config.toml
num_hidden_layers = 8
hidden_size = 448
num_attention_heads = 7
num_key_value_heads = 1
head_dim = 64
intermediate_size = 1216
vocab_size = 4721
hidden_act = "swiglu"
norm = "rmsnorm"
norm_place = "pre"
norm_eps = 1e-05
positions = "rope"
rope_theta = 10000.0
rope_fraction = 1.0
qk_norm = false
attn_scale = 0.125
bias = "none"
tie_word_embeddings = false
parallel_block = false
init = "normal"
init_std_qkv = 0.0375
init_std_o = 0.0375
init_std_up = 0.0375
init_std_down = 0.0
optimizer = "muon"
learning_rate = 0.00206
lr_mult_o = 3.0
beta1 = 0.95
lr_head = 0.005
max_grad_norm = 1.0
warmup_steps = 200
schedule = "wsd"
decay_fraction = 0.869
decay_shape = "pow"
final_lr_fraction = 0.1
batch_tokens = 65536
max_seq_len = 1024
doc_mask = true
train_tokens = 409100000
max_steps = 6243
dataset = "wikipedia_en"
Each number is 128 + 32 x the weight over its row's rms, rounded and kept within 0 to 255. Layers, rows and columns count from 0. The size above them is the row's rms in percent of the matrix's.

# layer 2 attention query, 448x448, rms 0.0918, rows 29-43,92-106,156-170,220-234,284-298,348-362,412-426, columns 112-167
size [100 107  99  94  99 108 103 101 106 115 109 105 109 113 104 125 122 134 131 126 138 124 126 133 123 127 126 127 131 134  92  94  95 101  97  99  98 110 105 105 105 106 105 100 103 100  96  95  95 100 104 101  98 100 103 103 100  93 103 105  85  80  84  74  78  92  86  91  84  85  85  85  86  81  85  94  88  89  90  88  89  86  87  91  83  95  88  86  88  91 102  98 102  94  97  98 105 106 106 109  96 103 101 107 103]
[[143 182  66 164 137 131 117 168 141  91  92 156 103 116 118 125 111 149 109 112 208 175 180  87  93 110 128 141 131 158 152  68 127  85 100  88 192 126  52 109 148 117 129 100 144 150 167 170  83  96 112 110 181  57  80 147]
 [106  94 140 124 185  77 109  83  88  86 164 108  88 164 165 119 160 144 116 163 108 158 120 133 165 164  83  69 140 143  50  54  65 181  88 116 176 178 102 133 161 130  92 176 112  87  86 118  74 149 112 170 155 171 152 197]
 [102 142 188 129 113 103 165 145 132 111 138 139 178 157 123 143 166 166 152 131 109 181  93 148 101 135  94  66  76 104 149  94 136 131 100 116 119 120 100 154 180  42 110 154  92 176 111 108 200 123 183 110 134 110 152 121]
 [115 159 121 150  75  71 118 152 110  56  61  96  68  69 122 198 110 111 189  96 122 158 128 147 127 156 118 227 139 145 111  89 109 117  87 129 204 122 159 147 131 111 154 169  79 166 102  72 122 121 124 116  78 136 152 130]
 [144 137  36 109 130 112 110 109 115 156  80 109  55  83 140 147 154  84 119  87 102 144 120 134 117 155 116  93 153  65 173  76 148 110 135 120 120 188 155 111 175 153 150 119 133 227 166  98 183  65 119 151 104 155 151 130]
 [170 103 190  76 160 132 108 134 145 174 108 102 109 109 136  53 161 138 183  92  91 101 109 135 161 144 113  84 161 112 165 150  77 105 106 104 123  96 107 187  80 100 129 158  70 163 138 109 130  79 112  98 182 131 117 127]
 [143 105  65 143  92  67 130 123 119 120 102 135 105 171 130 116 110  63 139 103 133 164  65 161 140 129 131  89 147 134  99 105  97  87 151 126 100 161  58 123 166 112 100 102 127  82 100  91 153  83 179  84 104 101 112 114]
 [158 167 178 123 131 113 114 109 124 103 179 142 146 137 152 159 140 162 128 198 116 171 145 172 182 105 130 120 116 139 115 147 114 116 126 134 146 162 161  94 129  91 101 174 111 111 179 117 127 133  81 191 155  92 146 171]
 [110 175 142 148 155 148 126 145 138 121  70  88 110 127 143  88 154  81 159  90 142 170 116  50  95 131 166 196 142 119 172  94 108 201 120  98 194 173  54 155 122 139  98 127  65  89 136  55 112 154 142 142 146  98 100 163]
 [ 84 105 135 169 175  99 165 133 101 115 147 176 132  81 178 100 100  78 148 100 129 101 148  86  58  63 166 137 130  81 139 166 135 124 127 119 166  16 182 116  92 117 163 169 100 158 166 135 119  70 189 144 125 139 100  67]
 [106 139 149  69 167 112 168 139 126  22 128 143 156 134 132 102 120 134 127  97 164 139 131 147  96  73 127  17  74 144  85 130 194 120 129 139 123 129 168 151 108 187 162 167 102 177  97 113  93 141 144 141 119 117 105 162]
 [ 56  91 155 123 155 102 155 157 107  64  67 123 140  82 100  93  99 164 127 116 110 161 157 148 136 150  74 103 133  64 164 182 116 152 110 177 126 139 118 112  92 138  90 116 135  75 134 147 114  91 137 116 104  62 130 100]
 [133 169 111 113 146  98 132  98 143  81  82 103 120 107 122 161 155 153 120 163 162 155 124 151  65 140 102 103 183 161  83 132 158  97 152 140 153 219 117 182  77 172 212 168 158 149 143  99 126 190 128 115 100 145 118 105]
 [150 164  86 191 138  95 196 112 112  81 156 150 109 131  91  83  51  83 179 155 157 135 135 127 164 125  94 101 153 141  70  78  86 153 110 204 121 136 151 153 185 121 107 123 172 137 151  92 129  86 162 115 123  48 115 154]
 [138 148 139 106 173 112 117 119 109  93  69  98 110  81 129 155 106 147 103 133  99 104 136 165 116 151 215 135 111 103  74 111 132 107 161  96 137  69 121 151  90 130 159 158 166 155 125  95 120 101 105 125 135 100 133 137]
 [117 157 114 186 165 106 101 137 119 202 180 129 152 123 119 133 100 172 102 173 167 136 122 138 123 136 117  86  65 115  90 174 134  97 151 143 154  94 117  78 120 146 126 125 191 195 138 151 142 143 144  96 136  76 125 157]
 [ 81 143 116 126 184 133 134 156 109  96 150  35 134  97 117 101 129 147  92  84 169 157 147 136 138 113 123  91 167 128 122 155 110 145  95 130 182  91  56 161 102 108 144 115 129 145 107 127 130  69 154 131 143  80 174 105]
 [ 77 133 124  94  71 168 106 146 214  96 143  99 135  83 107 161 123 149 144 112 117 141 115 173 123 126  93 120 138 117 155  92 135 161 108 107 153 134 166 163 148  74  87 105  89 111  99 137 137 139  95 158 133 199  62 112]
 [120 107 101 105 141 169 156 110 109 138 123 142 144 128  91 136 150 165 125 118 156 157 150 135  87  97 154 114 155  97 172  58 133 161 157 111 163 161  75  91  84 140 183 119 127 114 139 154 130 110 136 122 123 128 117 130]
 [124 100  96  57  88 109 168 102  83 120 112 153 122 175 124  76 148 202  55 118 157 104 123  47 146 117 146 114 165 176  76 150 161 152 123  87 133 103 173 131  97  52 100 121  76  66 118 153 185 135 159 164  98  70  97  93]
 [113 162 120 173 110 165 145 119  83  95 125 167 111 124 138  83 145  75  98 117 124  86 144 176 123 151 110 119  86 103 134 167 121  78 167 148 101 129 119 156 118 104  70 168  80 147 144  68 137 136 133 173 163  99 163 149]
 [165 145 144 118 154  65 128 107 159 122 133 122 126 115 142 120 115 108 183 203 125  97 128  93 142 137  89 106 150 104 215 163 116 146 139  83 104 130 164 139 167 111  83 136  94  77 127  86 100 181 128  72 121 122 147 122]
 [172 117 163 106 123 154 136  92 131 213  93 136  60 130 125 127 113 184 126 109 127 115 128 144 103 159 118  64 134  56 102 129 131  82 135  91 160  92  69 121 102 118 134 172  73  65 131 116 126 119 117  69 119  73 107 102]
 [167 141 138 139  52 183 126  89 175 161 166 253 145 175 113 117  63  88 111 162 101  62 105 153 109 104  79 102 141 117 146 145 127 141  76  54 118 174  81 114  89 125 118 123 163 123 130 111 104 139 139 126 124 146 149 170]
 [150 140  98 119 167 149 102 123 100 121 147 101 158 134 147  68 146 157 147 115 181 146 145 128 141 111 154  87 139 158 166 161  60 125 196  90 134 131 118 189 129 152  79 115 104 164 153 136 158 108 162 110 103 101 148 118]
 [115 180 130 134 119 158  87  88 157 138 179  67 115 147 137 108 135 127  62 135 157 112 140 102 105 156 151 178 168 134 141  98 126 180 125 185 149 115  97 186 184 145 163 191 149 152  72 192  98 124 152 126 145  86 119 129]
 [ 70 182 114  95 105 127 107 169 126  88 151  89 139 229 117 115 169 114 188 132 146 126  94  92 117 122 184 147 120 173 141 141 183 102 145 161  95 155 108 145 127 149 107  81 155 212  60  70 127 173 130 124 135 158 173 107]
 [138 134 101 111 122 139 155 108 155  62 101 140 166 138 117 109 130  77 127 131 112 112 158  80  95 105 136 103 136 108 192 159  84 139 158 110 121 165 156 107 130  31 139  78  99 124 125 141 114 132 104  88 127 121 133  83]
 [130 138 120 136  88 108 136 195 106 201 154 194 132 113 108  97 106 127 150 138 178 131 132 163 117 108 109 139 133 119 151 237 103 157 168 116 157 100  92 142 105 118 106  80 104  36 133 120 120 175 128  94 115 101  94 128]
 [110 130  80 143 109  94 145 126 121  92 173 121 116 145 101 175 178 111  80 135 148 130 108 136 127  80 110 120 107 138  86 159  96 111 110 101 112 149  89 122 136 149 155 136 148 174 157 123  63 101 108 119 147 100 108  88]
 [162 120 143 187 161 119 141  91 117 135 160 152 140 173 157 119 137 118 108 140 178 135 126  92 134 122 122 105 145 144 137 146 101 184 163  99 123 114 138 171 105 126 115 190 146  81 167 116 101 143 110 179  92 128 119  82]
 [173 107 140 124 113 218 121 189 142 135 103 221 139 114 119  64  98  73 117 149  95  63 134 194  60 187  76 170 151 124 120 145  94 108 139 134 159 105  85  71  90  90 116 120  46 131 119 108 184 151 166  97  74 147 156  73]
 [120  88 145 112 110 164  95 144  87 159 169 136 125 149 181 106 147 104 120  73  87  70 113 143 149  32 125 133 190 177  76 195 170 118 126 193 141  98 119 108 136 153 147 141  49  83 131 180 110 135 101 114 114 155 123 142]
 [ 83 114  88 131 104 132  68 134 143 133 151 101 132 127 116 186 157 128 125 191 147 110 130 144 117 110 108 111 148 117 127  91 100  71 146 184  96 131 125 172 142 168 102 130  98 167 140 188 131 180  94 107 129  78 145 137]
 [117 136 146  42 137 115 157 184  84 142 174 134 147 107  81  98 167 141  86 121 150 108  56 116 178 159  98 177 159  82 158 145 139  79 110 126 123  81 159 140 118 119  70 101 102  76 158 122 167 135 119 198 143 174 126 111]
 [132 123 121 113 130 112 185 116 111 122 139 161  56 121  68 123 112  92  94 116 120 106 152 147 127 156 130 128  85 143 184  97  65  79 110 132 190 152  63 152 134  94 120 133 100 119 139 113 127 103 169 101 172 144  99 165]
 [137 145 118 201 145 161 192 129 119 132 112 171 152 172 113  87 125 112  80 122 131  99 120 123  93 124 132 114 153 146  54 180 149 137 113 182  85 147 166 163 135 139 108 163 104 131  98 159 126 158 172 129 105 119 106 122]
 [158 134 168 138 141 115 192 121 126 100 119 134 138  53 172 110 123 137 138 157 128 143 161 153 166 149 122 109  92 130 120 201  86 121 113 159 131 121  66 107 180 118 116 114  70 137 128 146  98 152 151  55 111 126 128 156]
 [149 167 205 137 138 160 128 145 155  84 122 168  99 107 133 159 146 120 114 165 128 160 144 130 128 122 148 116  85 134 144 138 186  73 127 142 120 170 166 131 118  83 115 119  67  98 162  81 123 135 106 135 124  89 137 154]
 [ 80  97 125  90 130  91 118  74 101 113 166 118 155 137  85 112 198 170 133 141 130 113 132 128 155  84 179 100  79 186 134 114 101 146 123 100 114 168  98 124 118  87 131 145 159 104 207 126  93 104 145  93  78 105 116  90]
 [159 124 100  89  89 153 172 140 134 107 170 125  98 143 144 153 131 130  93 138  74 132 120 130 135 150 127 176 105 169 121 115 141  75 148 127 114 139 115 204 143 123 144 114 116  82 119 179  91 116 132 172 131  65 104 101]
 [ 97 125 103 127 168 159 129 113 153  99 160 105  77 205 134 145 164 119  72 135 179  91 131 103  61 109 122 105 108 146 127 139 165  82 172 145 119 133  95 109  72 135  90 189 118  97 143 176 183 172 116  80 104 119  82  94]
 [142 121  90 156 176  50 151 106 132 111  75 147 112 153 134 161 164 194 123  80  86 121 140 120 117 114 129 108 186  85  91  41 181 123 123 120 120 143 147 143  96 115 126 135 117 179  90 110 106 165 159  74 145 114 142 120]
 [142 166 129  93 161  91 109  96 105 146  80  82 119 112 151 197 179 157 112  75  98 190 125  82 122  80 188 109 139 115  73 208 109  71  53 116  92 123  72 182 165 155 156 124 123 138 123 140 121  93 191 229 177 127 145 153]
 [154 101 149 119 131  52 110 160 129 125 131 136  76  39 120 165 133  72  90 108 113 115 154 141 171  63 135  73 190  77 122 118 111  73 108  78  83 155 147 144 178 118 160 132  76 142 128  73 144 129 120 186 117  94 123 130]
 [125  73 108 168  99  79 161  76 147 117 104 129 130 116 103  86 141 128 133 126 130 167 142 118 172 124 156 129 148 120 104  85 133 149 157 158 215 179 138 103 191 121 114 129 150  97  82 140 152 101 190 148 139  80 137 165]
 [127  88 166 139 141 144 121 115 143 182 136 121 146 121 107 153 160 142  70 121 183  38 110 165 104  98 125 112  97 116 134 129 206 114 174 110 179  84 176 149 169 133 117 194 121 150  98 150 131  88  96  88 206  80 123 145]
 [ 97  79 117 151 137 109 156 102  93 123 112 169 104 171 108 139 163 104 139 134 124 186 108 128 169  94  92 143 129  96 144 155 171 105 139 141 169 165 138 134 151 162 156 156 130 184 149 144 146 159 143 177 155 121 105 160]
 [134  99  80 142 133 110 148 152 107 151 187 136 153 153 132 147 159 166  93 103 165 146 103 127 108 180  85  72 102  86 149 111 138 126 180 143 132 156 110 201  46 118 161 107 143 166 155  99  80 110 152 149 105 120 114  99]
 [134 157  97 147 157 160 129 148 171 116 106  69 147 163 163 103 184 122 108  82 156 154 130  92  89 143  43 172 156 132 136 127 119 185 108 115 144 150 116 173 100 126  85  86  41  94 168 146  94 110 132 131 131 120  93 120]
 [138 179 109 104 152 153 196 117 134 136  79 114 150 132 113 178  56 106 151 183 137  82 122  44  93 145 125 123 115 125 139 138  79 191 161  65  97 130 126 118 130 102 112 144 103 159 148 128 115  70 111 143 139 155 121 117]
 [ 98 161 150 107 171 149 110 147 129  69 165 115  85 146 128  71 201  90 100 144  78 118 132 128 160 124 101 101 129 150 182 129  98 142  58  93 169 116 128 136 127 157  66 107 151  86  89 176  75 108 128 147 107 142 130  75]
 [185 106 129 211 130 123 120 145 127 102 101 152 156 156  72 168  76  95 147 116 125 144  67 119 116 156 122 126 154 151  96  82 115 140 132 101 130 160 134 106  95  87  84 110  88 131 139 139 108 129 169 148 160 117 188 100]
 [ 93 130 160 118 125 145 166 159 155 146 110  91 145  97 179 147 132 140 165 161 128 192 132 145 120 124 127  76  61 105  90 171 113 181 130 120  89  87 132 182 107 107 100 185 113 142 185  84  83 125  51 174 136 127 121 130]
 [129 150  69 159  93 154 115 140 114 132 146 112 151 157 164 105 155 156 140 125 160 137 101 161  90 128 195 125 150  71  84 112 179 128  98  95 132 131 112 112 153 126 101 166 185  67 128 125 112 110 133 122 133 129 143 136]
 [105 160 155 186 159 191 156 172 145 102 157 134 123 148 131 111 102 105 128  76 129 128 184 111 104 150 157 139  74 138 198 176 112 128  87 128 152 101 107 144 104 124  87 200 136 116 136 133 133 129 145 108 138 112  79 124]
 [ 92 104 145 125 148 131 134 142 127 133 118 180 145 135  66  64 108  75 168 134 112 110 162 193 153  99 118  75  98 123 132 114 121 117  78 114 137 120 114 117 129 141 181 126  83 156  55 178 102 123  94 174 154 131 145 115]
 [112 136 140 156  90 129 133 176 136 120 121 158 111 148  68  42  56  97 173 181 117 124 141 114  78 104 144 142 188 166 154 146  52  99 149 149 128 153  89 124 142 164 155  69 105 147  93  99 132  92  93 121  93 173  77 145]
 [189 159 126 122  98 155 107 127 118 128 167 135 170  60 162 114 135 147 140 110 149 146 103 138 149 116 100 131 138 175 147 150 127  57 189 102 166  85 120  57 112 111 182 165 119 152 122 124 113 172 118  80  65 121 116 136]
 [ 69 115 133 164 112 172  99 123 130  85 145 128 121 125 128  87 137  99 172 147 141 144  93 115 143 121 106 175 150 143  75  89  99 114  76 153 150 124 112 134 193 173 150 138 119 132 152 106 126 137 140 163 164  81 133 155]
 [ 94 161 111 125 110  95 172 117 151 204 159 164 106 152  92 109 155 118 153 103 120 173 115 107  71 131 121 130 122 104 120 145 136 141 138 133 119  97 129 167 130 144  96 197 147 115 107 139 166 113 144 142 117 121 167 106]
 [122 184 168 117 123 139 101 130 121 117 152  84 112 144 120 133  91  92 149  39 178 187 141 101 113  72 186 176 146 141 142 137 120  78 153 134 136 142 117 129 139 108 149 111 197 126  79 133 141 124  88  77 132  95 155 143]
 [141 159  84 141 158  94 132 135  77 100 136 167  77 149 140  75 181  91 102 157 171 124 120 165 159 179 119  97  97 138 119 116 115  82  99 196 149  91 145 124 206 119  93 132  74  75 124 110  95 146 209 193 143  85 166 141]
 [144 133 139 125 141 111  88 112 133  70 129 130 189 102 120 108 135 162 104 129 111 107 112 122 106  77 118 170 117 154 116  77 106 138 120 169  80 143 179  76 146 136 112 150 165  78 125 123 100 138 109 134 134 199  93 148]
 [121 166  87  44 171  96 130  91 182 128 195 132 149  82 117 166 117 164 139  87 147  91 109  70 103 167  86 123 127 110 164 192 144 108 120 179 128 156 125 124 123 134  85 117 146 131 141 127 164  99 127 119 168 144  83 157]
 [ 53 136  88 178 131 145 100 118 146 151 112 108 139 106  55 139 139  73 162  37 152  92 121  83 126 124 143 155 132 148 135  44 117 127 151 135  88 132 105 183 123 130 152 115 127 131  71 127 155 105 181 102 163 199 123 122]
 [121 130  60 140 139 156  94 111  78  90  89 104 169  98  82 167 140  29 129  94 117  82 103  97 158 112 168 162  89 119 129 115  84 129  50  98 192 127 166 118 100 132 133 118 102  94 129 196 116 142 135  91 107 120 166  99]
 [119 180 121 144 131 149 136  84 107 120 139 123 129 111 121 112 136 122 174  82 140 158 156 117 144 127 135 117  97 149 144 155  97 196  90  95 142 137 142 118 144 117 140 139 186 129  89  62 133 127 166 179 118 117 146 121]
 [149 124 109  70 162 157 153 123 155 148 135 110 113 126 159 153 107 191 133  83 172 137 116 113 109 110  90 116 153 127 136 177 109  71  57 119 101 163 198 118 112 164 129 169 127 144 148 130 126 124  86 211 156 155 153 113]
 [168 103 106 154 110 105  96 126 158 108  95 101 148 148 154 115 155 113 100 139 147 188 110 166 100 143  80 207 152 116 142  75  69 167 111 170  73  98 155 126 155 145 120  70 104 184 160 112 135  94 123 127  69 142 125 158]
 [ 99 133 134 162  50  75  80 109 102 156 155 142  99 130 100 172 154 138 163 125 180  93  91 111  98 129 137 123 148 167 178 103 164 103 114 150 156 160 201 171 105 161 112 170 116 133 149 165 123  45 155 146 103  93 141 109]
 [162 115 133 105 162  97 102  96 130 130 152 145 138 144 155 133  93 125  75 117 116 111  91 142  45 116 157 122 166 128  88 119 149 161  98  69 113 166 124 161 148 158 155  94 106 157  97 116  88  53  84 100  79  96 148 123]
 [157 158 109 112 144  71 157 170 166 133 194 133 134 151  91 128 113  93 146 178 216  77 161 152 163  98 164 144 165 137 114 131 153 185 119  58 128 118  44 156 147 157 125 149 125 116 153 103 115 141 117 131  78 147  92 150]
 [192 192 140 124 176 137 129 192 115 163 150 190 121  85 171 126  71  84  98 194 161 137 151  73 104 100 133 120 117  90 144 176 129 113 100  75 122 181 177 129  84  96  96 146 109 150 153 121 155 167 159 153 162 108 113 122]
 [ 69 133 135 153 133 170 130 158 131  86 157 163 145 165 103 109 124 157 166 103 128 102 139 149 175 157  78 129 118  80  66  75  87 168  72 116 128 126 106 162 107 101 122 153 134  30 109 119 112  76 159 125 153 121 131 113]
 [ 80 135 118 146 150  91 118 130 203  99  85  81  73 127 112 187 172  98 139 145 127 147 123 128 137 116 111  84  98 129 118  93  85 150 136 114 182 149 141 132 131 110 178 121 123 106 120 109 147 109 154 109  75 117  86  54]
 [149 161 121  94 144 122 186 138  91  59  94 120 169  65 134 126 154 136 147 137 190 134 148 169 140 113  51 111 128 105 107 118 169 117  65 123 153  87 122 147  94 148  98 105  61  79  83 110 125 123 152 183 108 133 142 126]
 [108 186 108 129 116 161 100  91 106 124 204 138 130 123  78 110 127 140 120 120 138 113 184 158 146 127  59  97 163 105 212 101 121 164  87 120 133 108 132 195 129 102 143 153  91  85  58 123 147  91 184 133 158 166  88 208]
 [109 104 160 141  74  82  94 109 136 146 157 141 197 142 154  98 122 100  67  86 153 101 133 103 160  95  83 127 141  95 104 139 153 105 100 132  83 144 158 205 127 112 118 148 184 122  61 133 110 120 138 176 157 120 112 107]
 [158 122 107  94  87 118 115 173 156  98 184 154  82 176 147  75 126  97 123 155 126 101 132 140 122 143 105 167 189 148  86  92 125  56  87 104 168 121 151 125 135 157 113 171  75  64 147 119  85  70 116 173 147 107 135 110]
 [149 175 140 130 164  99  86 157  84  94  58 151 132 169 141 121 122 106 147 149  92 136 134 146 153 125 134 100 154  89 182 170 122 171 101  96 150  83 138 146 150 109  96 151 106 152  90 140  77 166 193  91 123  78 169 141]
 [132 109 101 125 148 142 111  97 149 113 105 146 156 113 130 119 154 101 142  81 141 106 132  98 128 110  97 127 186 151 140 110 116  96  75 151 132  95 169 121 136 165  86 123 154 167 130 136 119 123  70 101  97 171 114 147]
 [108 135 124 132 184 164 135  96 134 174  94 109 141 179 134 129 112 119 149 146 156 171 110  63 102 126 123 120  80 101 119 132 158 107 132 140 125 158 127 138 122  96 129 121  86  66 138 142 134 106 106  55  92 142 102 111]
 [124 120 129 114 135 155 208 116 109 135  96 114  59  99  81 153 123  77 173 110 171 161 220 170 115 192  99 101  48 154 131  98 101  95 123  66 136 163 107 123 151 171 154 100 106 183 107 206 120 119 126 124 137 180 121 145]
 [158 132  92 124 188  63 146 102  93 111  82 128 117 126 152 149 141  83 100 128  86 152 174  68 119 146 161 106 147  80 119 159 183 122 138 115 169 133 101 159 148 164 132 127  90 124  94  75 160 165 113 151 130 127 138 108]
 [195 158 105  91  96 126 207 197  98  79 126 155 117 109 181  94  69 106 108 133  84 115 153 159 144 123 169 119 120  96 198 110 120 140  61 110 143 136 143 158 120 110 136 101 155 177 115 120 160 166 167  83 198 109 161 103]
 [155 101 180 119 133 147 113 139 115  98 158 108 171 100  97  88  98 182  82 136  98 147  78 207 139  86 117 136  66 111 167 132 102 159 125 108 144 168 101 116 117 129 154 129 168 131 161 146 145 108 134  72 137 121 162 162]
 [ 97  94 166 175 112 123 107 179 117 142 111 132 107 153 114  91 150 118 104 104 168 115 165 191  88 120  62 165 129 123 140 123  87  97  97 149 139 156 132 174 108  82 128 123 133 130 141 146 160 104 164 126 121 111 176 154]
 [148 117 138 162  75 135 105 102 119  84 140 113 194 161  91 146 189 118 109 151 104  96 146 171 126 208 103 119 169 144 126 105 121  96 135 126 137 109 145 136  91 163 170 101 141 145 161 124 103  57 182 104 103 162 176  99]
 [ 97 159  96 167  93  98 134  78 116  90 164 124  69 124 160  51 121 106 100  92 184 178 149 116 146 118 118 140 119 104 128 138  78 141  63 159 115 130 193 146 175 151 130  98 171 105 172 162 118  97 132 154  88 130 124 154]
 [108 127 101 147 120 168 149 134 142 133 120 136 148 118  87  98 182 127 109 163 148  95 133  91 122 187 140 173 119 170 117 143 121  95 177 183 175 126 127 123 190 131 112 155  65 118 129  52 119 166 121 105 133  97 172 188]
 [154 142  74 132 113  86 149 111 157 128 112 156  97 135  88 154 108  97 116 141 105 106 145  91  93  90 115 102 167 107 132 176 179  90  87 139 199  93 101 144 134 118 114 140  89 110  77  75 165 117 109 153 158 127 150 123]
 [110 119 134 122  98 124  95  69 138 105 125 159 106 158 123 170 124  62 169 159 135 115 184 136 131 162 112 106 191  91 135 138 130 146 101 112 168 119 117 147  92 178  89 174 132  92  96 197 116 182 166 150  77 179 117 106]
 [156 114  85  95 162 106 117  74  95  99 173  88 155 109  39 106 104 168  80  97 113 123  97 157 110 181 144 120 129 142  78  87 131 206 143  90 130  75  67  91 149  63 183  90 151 129 127 158 135 144  82  77 129 171 116  99]
 [210 131 112  89 103 102 120 154 121 191 141 196  91 155 115 139 176 109 157 106 156 107 115 116  77 107 119 155 114 112 129 147 129 124 142 113 149  96 188 146 166 118  99 158  61 123 158 121 135  69 108 170 115 110 114 195]
 [181 126 154 130  74 180 144  78 135 113 122 145 167 129 153 100 126  87 168 111 136 133 141 101 158 131 138 122  86 149 129 133 123 136 124 140 168 142 111  97 165 141 134 196 112 133 145  77 141 124 151 104 157  69 179  95]
 [167 129  82 121 185 142 121 182  71 152 155 174 131 160 151 150 114 135  65 143  90  96 130 134 148  81 140 121 125 120 159  99  77 119  58  96 128 140  94 156 139 166  45 167  96 129 109 170 121 146 167 129  80 124  79  95]
 [125 129  70 110 145 129 103 118 179 150  95 144 146 114 138  95 116 120 126 131 142 119 177 135 115  96 145  99 169 134 131 129 122 150 136  93 171 150  84 147 146 158 102 122 115  63 128 125 135 133 110  60 123 169 123 131]
 [107 134 161 123  92 105 140 105 136 108 184  50 112  99 107 161 123 194 189 167 119  96 133 184 102 112  88 123  87 162 115 116 127 160 187  67 137 150 132 117 159 154 110 113 151 134  89 146 109 159 116 165 120 126 112 157]
 [147  73  84 111 134 136 143 166 108 169 176 108 128 126 129 116 111 132 108 136  65 113 109 106 114 161 243 127 132 146 124 180 149 131 162  69 152 106 126 165 152 144 156  99  84 129 144 170 132 165 118 125  70 100  62 124]
 [125  81 134 149 147 131 150 108 124 106  80 106  98  91 143 145 142 115 142  83 131 109 135  98 115 130  97 107 130  86 118  86 139 198  68 103 128 103  90 105 115 170 120  68 201 155 138 120 151 153 156 112 202  95  98  71]
 [ 75  86 161 134 137 153 118 107 105 103 132 109  99  98 154 149  96 127 139 156 134 172 144 125 129 121  65  93 119  98  97  95 166 186 139 127 181 100 126 111 127 157 153 188 192 137 140 171 146  97 133 155 122 105 179 100]
 [173 170 170 116 103 111  97 142 191  73  70 202 132 151 119 118  70 146 141  73  87 164 159 108 132 114 133 162 181 180 126 127 139  96  95 141 102  93 120  87 116  77 141  92 123 144 129 176 117 187 153 124 139 177  96 176]
 [125 125 160 102 176 122 143 128  81 127 151 140 124 154 156 145 144 191  80 143 146 166 132 131 120  96 136 119 142 124 162 144 114 114 117 124 134  25 133 180 133 170 155 153 101  94  98 116 112  73 128 127 111 149 147 150]
 [114 171 129 125 111 128 187  88 129 139  81 154 127 132 152  89 144 146 164 114 128 125 164  89 145  84  92  95 150 154  89 116 130  82  62 119 142 136 167 160 134 173  66 146 183 146 162 148  84  34 114 101 116 124 150 136]]
# layer 2 attention key, 64x448, rms 0.0743, rows 28-42, columns 112-167
size [106 104 101 108 113  98 102  98 101 104 101  94 109  98  98]
[[124 152 102 106 101 135 129  86 149  75 166 129 165 146  86  81  93 129 166  94 151 149 103 118 136 114 165 139 121 115 119  83 105 165  70  81  98 140 115 118 157 139 136 181 111 114 148  94 124  87 171 144 133 128 139 127]
 [132  94 103 121 168  90  72 113 137  91 110 120 100  73 137 165  93 131 122 104  81 124  94 109 104 142 134 161  93 159 175 168 119 143 151 109  57 120 128 130 124 163 129  85 150 161 114 116 125 133  51 136 138 190 114  82]
 [203 159 133 139 103 156 113 111 151 168 130 115 102 149 157 213 162 113 167 144 145 128  83 140 108 136  63 131 138 133 102 176 109 114  77 206 157  93 138 156 184 168 120 173  66 110  87 148 146 134 121 164 135  57 141 157]
 [ 82 143 121  85 132 101 155 145 112 150 147 115 172 151 129  88 155  92 152 162 142 115 139 112 125 132 125 160 131  93 106 194  60  97 103 110 118  61 149 156 153 170  95  88 148 146 105 138 103 118 107 132  88 175 144 138]
 [157 155 178 165 129 135 190 115 156 160 186 136 136 179 132  91  95  92 158  84 116 101  76 128 167  84 100 123 150 121 121 118 109 108 124 135 107 157 170  93 148 115 173 150  99 118 128  61 112 158 119 142 110  98 137 133]
 [ 95 183 128 143 142 124 183 167  93 130 156 148 102 121  65 129 132 142 135 109 113 140 118 129 173 124 186 132  84 158 133 109 116 135 181 185 105 148  87 107  72  84 128 113 170 104 128 155 145 139 111  68 140 129 135 103]
 [155 130  79 139 170  57 135 167 149 110 149 136 119 120 118 135 135 138 132 121 137 161 114 114  78 112 112 176 173  87 141 112  86 149 177 182 108 136 133 140 153 169 200 146 121 116  90 152 109  88 175 113  88 112  85 152]
 [116 141  86  89 118 156 176 170  65 158 132 117 127 141 103  97 193 172  96 138 129  93 179 119 176  59 152 173  89 131 122 110 120 127 157 111 153  53 129 144 156 199 147 182 115 144 124 165 127 104 136 140 106 124 156 179]
 [123 121  78 172 141  87 147 137  62 119  71 137 106 167  78 128 188 181 143 127 121 142 126 117 177 122 129 114 155 128 102  92 157 114 101 105 138 150 136 193 101 144 156 137 115 170 106  99 105 103 108 143  93 115 164  90]
 [ 93  91 166 132 128 117 148  99 148 184 132 119 158  84  81 124 189 107 133 131  73  91 153 100 142 140  75 143 114 122 114 121  98  99 103 152 123 120 186  88 144 172 159  85 147 144  64 161 120 137 132 128 156 123 163 124]
 [108 138  94 142 137 167 124 113 101  89 130 137 117 114 131 139  86 126 163 155 184  81 106 113 108 158 101 105 161 159 108  89 142 166 177 140 168 154 126 147 185 131 139 141  44 145 133 128 146 124  85 165 100 154 136 106]
 [153  97  79 121  98 140 173 142 143 148 107 106 149 134 144 108 179 110 141  68 100 159 124 108  85 126 117 113 221 121  85 175 112 101 141  73  72 139 101  88  76 125  96 134  98 116 184 111 156 118 127  95 108 173 105 156]
 [151 147 127 139 160  75  62 102 102 107  97 104 144 112 108 161 119 133 134 149 164 113 136  92  78 138 185  97 107 143 172 165 109 113 143 111 131 107 136 140  57 116 175 165 131 141 142 151 147 164 110 117 164 138 119 126]
 [ 88  67 119 111 120  99 204 124 149 132 137 193  92 163  98  84 111 128 150 131  78 220 134 103 145 165 178  98  93 106 170 139 120 101 154 148 134  94 135 149 137 154 109 131  93 131  79  78  86  90 120 151 153 110  89 135]
 [137  84 168  56 165  96  89 157 191  66  88 108 132 127  65 156 118 132  64 155  91 101 127 191 147 128 153 153 134 119 164 147 129 127 168 107 163 116 129  86  82  67 114 107 148  88  80 110 124 114  86  78 108 187 140  90]]